config = dict(
    num_hidden_layers=18,
    hidden_size=128,
    num_attention_heads=4,
    num_key_value_heads=1,
    head_dim=32,
    intermediate_size=512,
    vocab_size=888,
    hidden_act='gelu',
    norm='layernorm',
    norm_place='pre',
    norm_eps=1e-05,
    positions='rope',
    rope_theta=10000.0,
    rope_fraction=0.25,
    qk_norm=True,
    attn_scale=0.177,
    bias='none',
    tie_word_embeddings=True,
    parallel_block=True,
    init='normal',
    init_std_qkv=0.0452,
    init_std_o=0.0452,
    init_std_up=0.0452,
    init_std_down=0.0,
    optimizer='soap_variant',
    learning_rate=0.0129,
    beta1=0.95,
    beta2=0.99,
    weight_decay=0.04,
    lr_head=0.00861,
    max_grad_norm=1.0,
    warmup_steps=48,
    schedule='wsd',
    decay_fraction=1.0,
    decay_shape='linear',
    final_lr_fraction=0.0,
    batch_tokens=32768,
    max_seq_len=256,
    doc_mask=True,
    train_tokens=93350000,
    max_steps=2849,
    dataset='wikipedia_en',
)
Each number is 128 + 32 x the weight over its row's rms, rounded and kept within 0 to 255. Layers, rows and columns count from 0. The size above them is the row's rms in percent of the matrix's.

# layer 10 MLP up, 512x128, rms 0.307, rows 486-511, columns 64-127
size [105 107  97  93 102 107 103 113  86 100 110 103 108  94  94 107  94  99  98 100  97 101  94 103 108 102]
[[134  83 150 122 167 156  54 159  54  76 161 101 153 141 148  93 126 203 151 156 153 151 118 129 103 143 162 106 176 159  96  75 166 161 113 136 140 153  73  55 146  80 173 116 115 139 130 154 140 134 134 115 151 168 143  92  89 149  96 155 145 130 146  92]
 [114  65  80 125 184  98  99 166 138 151 141 129 123 159 155  86 129  46 106 159 147 179 109 142 125 160 126  73 212 105 112 182 158 164 137 141 119 181 149  85  31 158 156  50 136 165 151  97 135  85 142 188 125 109 127 139 126 132 133 140 162 148 108 117]
 [113 143 116 169 135 105 108 171 131  74  98 155 153  79 162 165  96  97 115 123 145 179 146 156  81 162 121 117 198 131 157 136 154 148 125 143  62 144 102 124 102 212 131 138 118 133 106 175 108 102 146 109 135 121 158 127  95 172 152 140 148 159  89  70]
 [137 114 152  77 111 118 170  84 183  97 124  61 158 136  97  88 127 158 106 152 128 138 117 114 105 131 132 151  94  78 108 115 135  81  98 134  96 116 191 193 146 186 116 130 149 176 131 109 119  97 107 170  88  96  79 172 118 175 138 103 113 199 145 116]
 [116  94 155 105  70 135 147  69  85 163 140 176 166 138 139 129 100 110 115 116  64 163 167  96 179 162 179 133 146  85 134 119 119 136 107 118 139 127 153 132 186 135 123  76 146 145 174 131 155 139 137 112  89 164  81 105 143 121 116 107 125 152 132 175]
 [108 107 181 130 177 122 149 118 155  79 101 124 127 162 139  55 148 128 109 141 139 109 112  99 134 117  91  95  67  72 147 188 114 136  93 110 155 118  50 126 143 128  96  48 158 128  83 101 164 131 140 156 150 102  99 147 125 109 123  95 107 141  99 207]
 [ 68 131 113 116 146 155 183 116 158 142  88 171 125  92 154 102 132 117  65 142 118 148 125 107 164 111 111 156 130 133  92 130  97 120 196 175  95 142 131 148 102 115 138  93  63 126 122 123 133 140 106 119 197 112 122  90 114 101 181 103 128 187 120  64]
 [117 140  97 150 121 119  89 130 116 103 178 143  95 161 144 159 103 143 122 109  83 128 118 143 167 141 128  69 130 135 113  79 166 139 173 133 132  78 123 135 139 159 169 154 120  81 112 149  42  91 142 159 128 121 120 127 149 147 111 114  88 177 143 123]
 [162 159  95 104 118 141 125  53 131 152  82 128 127 144  78 103 130 103 172  83 112 182 106 136 150 127  82  79 154 138 131 190 149  98  99 145  69 135 162 122  86 140 121 185  92 161 147 131  81 138 166 128 121 145 127 171 136 179 135 155  80 112  93  63]
 [145 165 136 151 154  85  67  76 221 164 116  82 134 139 138 113 167 112 157 130 130 111  68 175 117 119  94 130 100 183 116 148 140 173 135 163 114 102 102 156 170  99 107 123 159 103 204 117 162 197 138 137 136 100 138  90 115 159  77 148  93 147 131 111]
 [131 182 150 112 127 123 134 130 142  85 115 113 151 121 146  80 119 129 120 126 185 148 117 126  89  86 156 102 114 124 146 112 167 112 130 113 118 126 135 143 100 145 159 160 100 150 144 166 101 111  90 124  81 109 175 151 125 152 139  70 174 128  90 118]
 [172  88  72  74  30  82 101  94 122 133 127 108 120 146 123 148  45  77 147 179 162  92 105 146 171 104 117 123 158 151 111 119 133 133 101 155 113  89 115 168 128 153 154 125  84 115 123  86 144 123 156 157 156  99 205  87 105 129 154  92 136 104 121 105]
 [146 187  28 106 160 143 146 116 108 114  60  79  68 149 154  76 129 152 156 164 127 156 117  67 127 112 141 122 171 115 114 183 163 110 101  46 150 169 108 144 163 151 143 137 134  92 148 154 142  79 125 147 140 163 119 145 122 142 152 114  56 145 100 168]
 [ 61 157 154 129 118 137 159  57 120  80 129 151 156  91 145 146 126 125 157 133 127 114 143  73 111  92  93 135  76  85 117 121 215 147 131 158 145 107  90 135 132 117 166 156  79 105  48 116 153 153 146 126 101  65 133 143 126 102 150 129 132 161 190 160]
 [156  84  74 154 130 132 154  65 131 110 138 114 105 181  80 125 114 129  97 125 151  74 138  66 144  84  63 161 108 151 107 139 141 177 131 154 192 135 104  98 195 140 140 131  84 125 124 116 175  97 120 148 122 168 167 151 146 136 107 146 104 103 127 175]
 [157 136 180 119 125 155  89 155  87 166 193  87 139 201 123 119 111 163 127  81  80 112 125 108 110 228  78 169  80 121 113 147 159 125 109 138 108 116 170 125 139  96 172  80 138 155  98 124  70 139 103  67 107 145 186 104 151  85 107 130 115 104  89 120]
 [ 86 122 138 116 119 112  90 124 208 148 109 151  93 123  96 134 113 138 140 149 144 116  88 119 167 120 116 103 177 163 103 163 150 113 127 105 145 143 130  86  97 112 196 125 104 179 150 151 166 133 127 155  78 136  72 124 193 152 175 130 102 170 105 157]
 [109  93  50  68 119 100 116 148 103 107 185 121  88  83 151 142 111 136 101 159 167 123  90 124 132 202 144 177 150 130 192 194  88 102 163 172 129 135 113 136 178  88  85 125  78 122 149  82 160 101 164 153 102 130 131 107 143 156  91 133 139 149 111 125]
 [133 117 105 100 108 177 110 152 170 136 108 145 131 122  96 155  94 105 158 149 127 101 126 138 138 121 135  84 108 111  84 180 182 151 121  96 138 146 105 193  90 144 146 145 166  88 110  83 153 163 160 144 121 120 155 184 105  93 141 160 105 150 156 180]
 [124 220 114 111 125 153 124 110 101 108 124  94 124 135  85 146 129 112 103  68 182 185 162 132 138 115 147 101 182  67 124 129 109 118 134  80 115  81 146 142 183 145 158 176  90 110 108 114 143 145 138 100 146 153 168 112 135 187 139 133 123 151 153  84]
 [110 106 158 155  82 175 150 102 104 158 148  96 142 174 113 141 141 155 137 156  97 150  59 111 159 142  86 131 133 178 113 230  99 144 123  97 124 106 147  83  63 188 153  97 116 172 158 149  89 176  90 188 123 103 153 107 128 109 174  90 111 123  93 156]
 [160 104 138  86 115 115 137 147 125 138 134  74 151  83 130 213 113 126 134 127 157 164  46 170 201 108 126 104 166 167 188 128 158 161 159 144 101 155 103 127 124 100 171 118 144 165 122 157 103 139  94 160 103  98 137  58  91 109 147 151 161 182 183 112]
 [144 148 109  66  94 141  92 110 129  94 134 113 153 158 119 165 168 192 163 116 131 136  90 138 148 180 131  94 152  98 111  87 125 113  89 160 101 183 179 134 119 155 130 168 121  79 163 149 199 138  47 126  78 114 140  92 172 118 130 113 154 149 156 136]
 [126  94 112  60  77 193 141 189 150 130 138 117 157 145  93 135 100 114 111  97  95 152 118 180 141 117 102 114 183  71 127  69 178 176 139  96 150 132 127 138 150 130  91 125 122 173 127 157 137  88  92 209 120 113 151 106 146 136 118 120 158 127 118 152]
 [132 167 136 130  96 183 124  80 104 165 150 110 167 132 157 127 144 152 185 109 161 152  98 120 119 115  82 155  53  94 141  93 203 119 156 100 102 125  93 174 125  62 138 122 143 150 119  99 167 158 125 132 220 143 136 136 138 127 129 164 126 159 180 134]
 [107 161 104 111 136 141 117  81 105 133 184  79 109 119 174 116 119 117  85 160 100  99 153 115  92 147 109 179 139  86 178 107 163 105 163 220 177 149  95 129 115 140 123 160 151 143 109 118 165 133  64 138 168 161 134 100 109 189  84  99  69 111 167 149]]
# layer 10 MLP down (transposed), 512x128, rms 0.321, rows 486-511, columns 64-127
size [109 115 101 101 106 104 106  97  86  96 119  91 115  91  88 101  95  88  95  99 101 116  92  95 106 101]
[[ 79 168 153 158 144 112  76 149  65 155 158 150 108 139 118 167 208 118 167 169 103 136 142 131 102 123 125 180 113 138 149  82 151  80 160 110 107 116 161 131  78 169 107 161 161 106 123 145 128 121 163  97 170 113 160  62  99 139  79 114  70 111 102 104]
 [ 98 109  88 143 118 122 121  90 181 130 127 124 127  99 123 104 115 135 136  95 112  90 161 179 164 183 125 139 105 133  92 152 127 169 143  95 127  90 127 141 147  70 164  74  99  98 100 159 114  90  98 168 209 137 125 164 127 176 211 118 117  80 149 175]
 [135 178 111  56 150 141 131  85 140  78 194 113 184  78  95 172 159 128 127 130 110 126 101 126 124 117 124  64  97 140 134 127 118  70 101 112 151 117 137  92 115 121 175  83 120 121  69 147 134 140 133 207 103 138 183 158  82 107 161 106 152 122 173 121]
 [163 103 134  83 183 167  65 131 113 144 103 173  91 145 125 154 124 148 201 101 183 135 153 189 118 133  76 110 164 126 150 124 140 122 155  79 171 132 159 152 139 160 111 130 128 169  98 125 117 162  66 128 154 128  87 115 151 104 162  99 110 123  84  84]
 [116 167  88  83 201 112  64 113 126 134 142 151 143 148  94 163 126  96 115 106 123 183 104 135  98  77 121 139  67 125 127 134 126 174 115 120  88 103 129 134 124  79 145 172 128 140  61 159 218  74 127 183 102 133  97 183 157 156 108  89 110 179  83 128]
 [152 145 162 156  98 164 113 138 184  97  44 101  40 108  40 108 177  89 104 121 157 184 144 156 134 138  83 135 133 129  79 112 145 150 168 157 139 179 133 128 111  98 134 131 182 147 110 141 104 172  75 106 171  99 101  86  66 111 110 128 135 156 144 117]
 [ 88 103 182 160 116 126 139 137 195  86 120 132 138 177 107  80 138 103 103  99 119 145 118 186 134  90 138  88 130  87 171 150 126  90 126 134 176  98 102 141 126  79 139 167 151 173  62 155 172 133  87 141 174 138 159 171 153 116 146  51 116 157 107 144]
 [103 137  94 147 113 111 142  91  51 139 135 120 112  88 123 116  96  98 134 163 206 118 173 155 170 120 138 115 114  86 162 131 119 125 102 175 122 198 176 111 112 135 120 103 104 112 210 235 128 106 152 122 151 108  86 127 105 161 150  91 173 122 130 114]
 [ 62 170 109 149 153 147 135 162 138  91 110 160  73 132 163 184 119 143 121 117 108 141 143 134 133 142 100 133 176 148  95  72 123 138 133 197  72 155  83 130 162 135  81 116 167  76 128 111  97 125 114 111 103 170  66 130 146 109  55 162  62 145 110 112]
 [ 95 140 112 183  91  79 129 112 116 100 147  91  79 128 207 161 127 106 124 120 119 130 152 125 102 141 170  75 132 172 146  87 121 147  82 190 187 150  61 109 168 161  70 170  61 138 113 157  78 110 166 182 145 106 130 138 154 133  74 202  99 110  87 143]
 [152 119 143 186 140 142 192 113 163 189 146 119 110 124  73 169  98  91 120 105 112 150 123 146 121 178  96 146 132 135 112 136 143 128 158 132 140 110 111  87  68 151 133 145 151 135 107 107 178 107 128  84 109 122  97 138 182 144 118 154 147 114 117 100]
 [142 104 114 105 152 108 181  63 111 184 137 110  94 110 105 136 141 142 164 157 108 167 173 114 181 173 124 169 154  86 137 160 151 127 181  61 149 133 122 146 172  96 101 193  57 145 145 143 141 138 122 162 134 175 191 134 125 108 150 124 110 109 115 134]
 [125 158 121  87 113  88 158 113  98 116 127 104 112 142  47 168 165 120  90  89 119 159  25 168 139 127 169 165 122 139 131 139 161 113 163  94 126 157 111 104  93 147 109  73 111 158  96 112  79 148 147 137 132 148  99 105  85  36  84 151 147 156 124 138]
 [157 114 109 158 112 118 129 144 114  92 118  96  53 132  86 163 138 125 138 130  98 151 123 203 126 161 132 170 131 152 163 129  33 132 126 119  89 126 128  97 162 121 134  88 135 123 141 124 109 115  99 113 163 122 129 118 173 124 129 123  76  91  96 173]
 [164 212 122 136 125 154 116 105 110 177 150  75 119 130 108 184 132 138 145 154  90 109 170  91 139 129 118  98 132 110  91 206 124  94  82 141  72 157  64 115  63 115 111 151 111  95 161 114 141 113 113 116  76 111 138 190 128 105  95  97 122 216 155 130]
 [160 134  99 152  86 116 129  81  97  83 161 144  98 121 167 148  94 194 109  90 130 161 172 156 175 190 135 160  78 138 143 137 121 139 108 176 176 173 145 149  78 110 107  75 156 107  79 148 203 139 174 105  91  74 129 161 123 163 138 131 168 173 164 144]
 [ 45 103 164 154 107 157 135 157 193 148 143 136  71 199 130 124 114  81 183 124  70 119 171 136 131 162 138 145 110  76 120 160 148 144 151 121 162 178 142 172 118 182 145 135 170 105 111 160 146  77 164 156 213 150 118  87 156 115 146 144 109 112 129 109]
 [152 136 163 123 125 155 178 139 120 134 149 120  80 103 173 183 110 190  60  95 134 130 101  98 116 171 142 158 123 144 156 122 140 129 108 154 109 145 157 180 120 106  64 110  89 105 149 105  73 132 164 124  83 133  90 149 133  94 114 116 181 160 106 173]
 [ 96 191 109 105 140 143 123 146 148 132 155 181  56 131 131 134 208  89  82 160  97  86 109 165 186 146 141 100  72 126 128 137 139 121 145 132 152 132 139 187 126  71 127 165 121 145 147 139 125  98  79 164  91  69 105 111 134 167 113 110  35 159 141 114]
 [ 73 158 113 104  88  98 143 183 106 103 141 148 193 130 122  77 111 144 102 179 102 103 139 102 169 138 138 134  95 114 161 148  78 118 126  93  76  57 155 121 104  91 137 117  85 152  91 112 170 123 120 189  95 112 135 101 115 153 143 139 102  86 130 125]
 [135  72 101 203 115 111 110 106 108 153 172  69 175  82 128 113  18 142  98 124 164 101 159 119 139 130  77 129 142 123 135 166 113 159 136 109 182 123 131 140 167 124  53 148 105 128 154 105 172 120 107 137 114 100 165 122 123 133 126 178 149 158 111 117]
 [121  81 148  95 102 109 105 163 100 111 140  75 169 156  65 174  80 107 117 134 112 142  93  77 149 103  87 115 158 131 139 111  95 134 197 124 108 137  74  94 102 126 175  52 112  93 161 114  92 146  87 200 119  55 105 133 127 167 138 121 127 169 121 154]
 [126 144 138  90 111 125 210 107 147 139 118 132 125 129 158 196 222 187 128 145  78  79  88 132 154 139 157 186  95 109 181 155 123 102 133  64  96 106 141 105 136 129 119 127 118 160 165 195 139 100 136 154  97 136 162 150 104 155 109 120 140 110  99 126]
 [129  96  88 143 140 132 138  71  90 123  95 184 151 144  82 133 171 197 156 120 105 126 144 128 131 156 126 145 138 130 218 173  70 149 142 125 181 128 115 137  66 102 131  98 193 158 117  76 143 146 104 136 169 120 155 124 114 189 138 103 122 129  97 133]
 [153 132 138 172 155  79 203 170  99  95 116 119 181 130  98 150 119 111 122  68 146 155 111  81 133 125 157 120 162 154 123 124 144  99  93  78  93  83 183 140 132 131 122  88 150 100 123 177 147 118 131 118  89 147 108 163 158 101 102  84 119  89 139 111]
 [167 149 112 122 137 151 167 141 188 151  81 182  56 104  79 107 123 141  81 118 141 150 136 130 147  77 153 146 111 159 143 172  84 135 100  55 167 130 155  77 109 120 119  27 124 144 134 110 108 107 131 134 143  98 123  83 171  88 178 130 128 118 117 166]]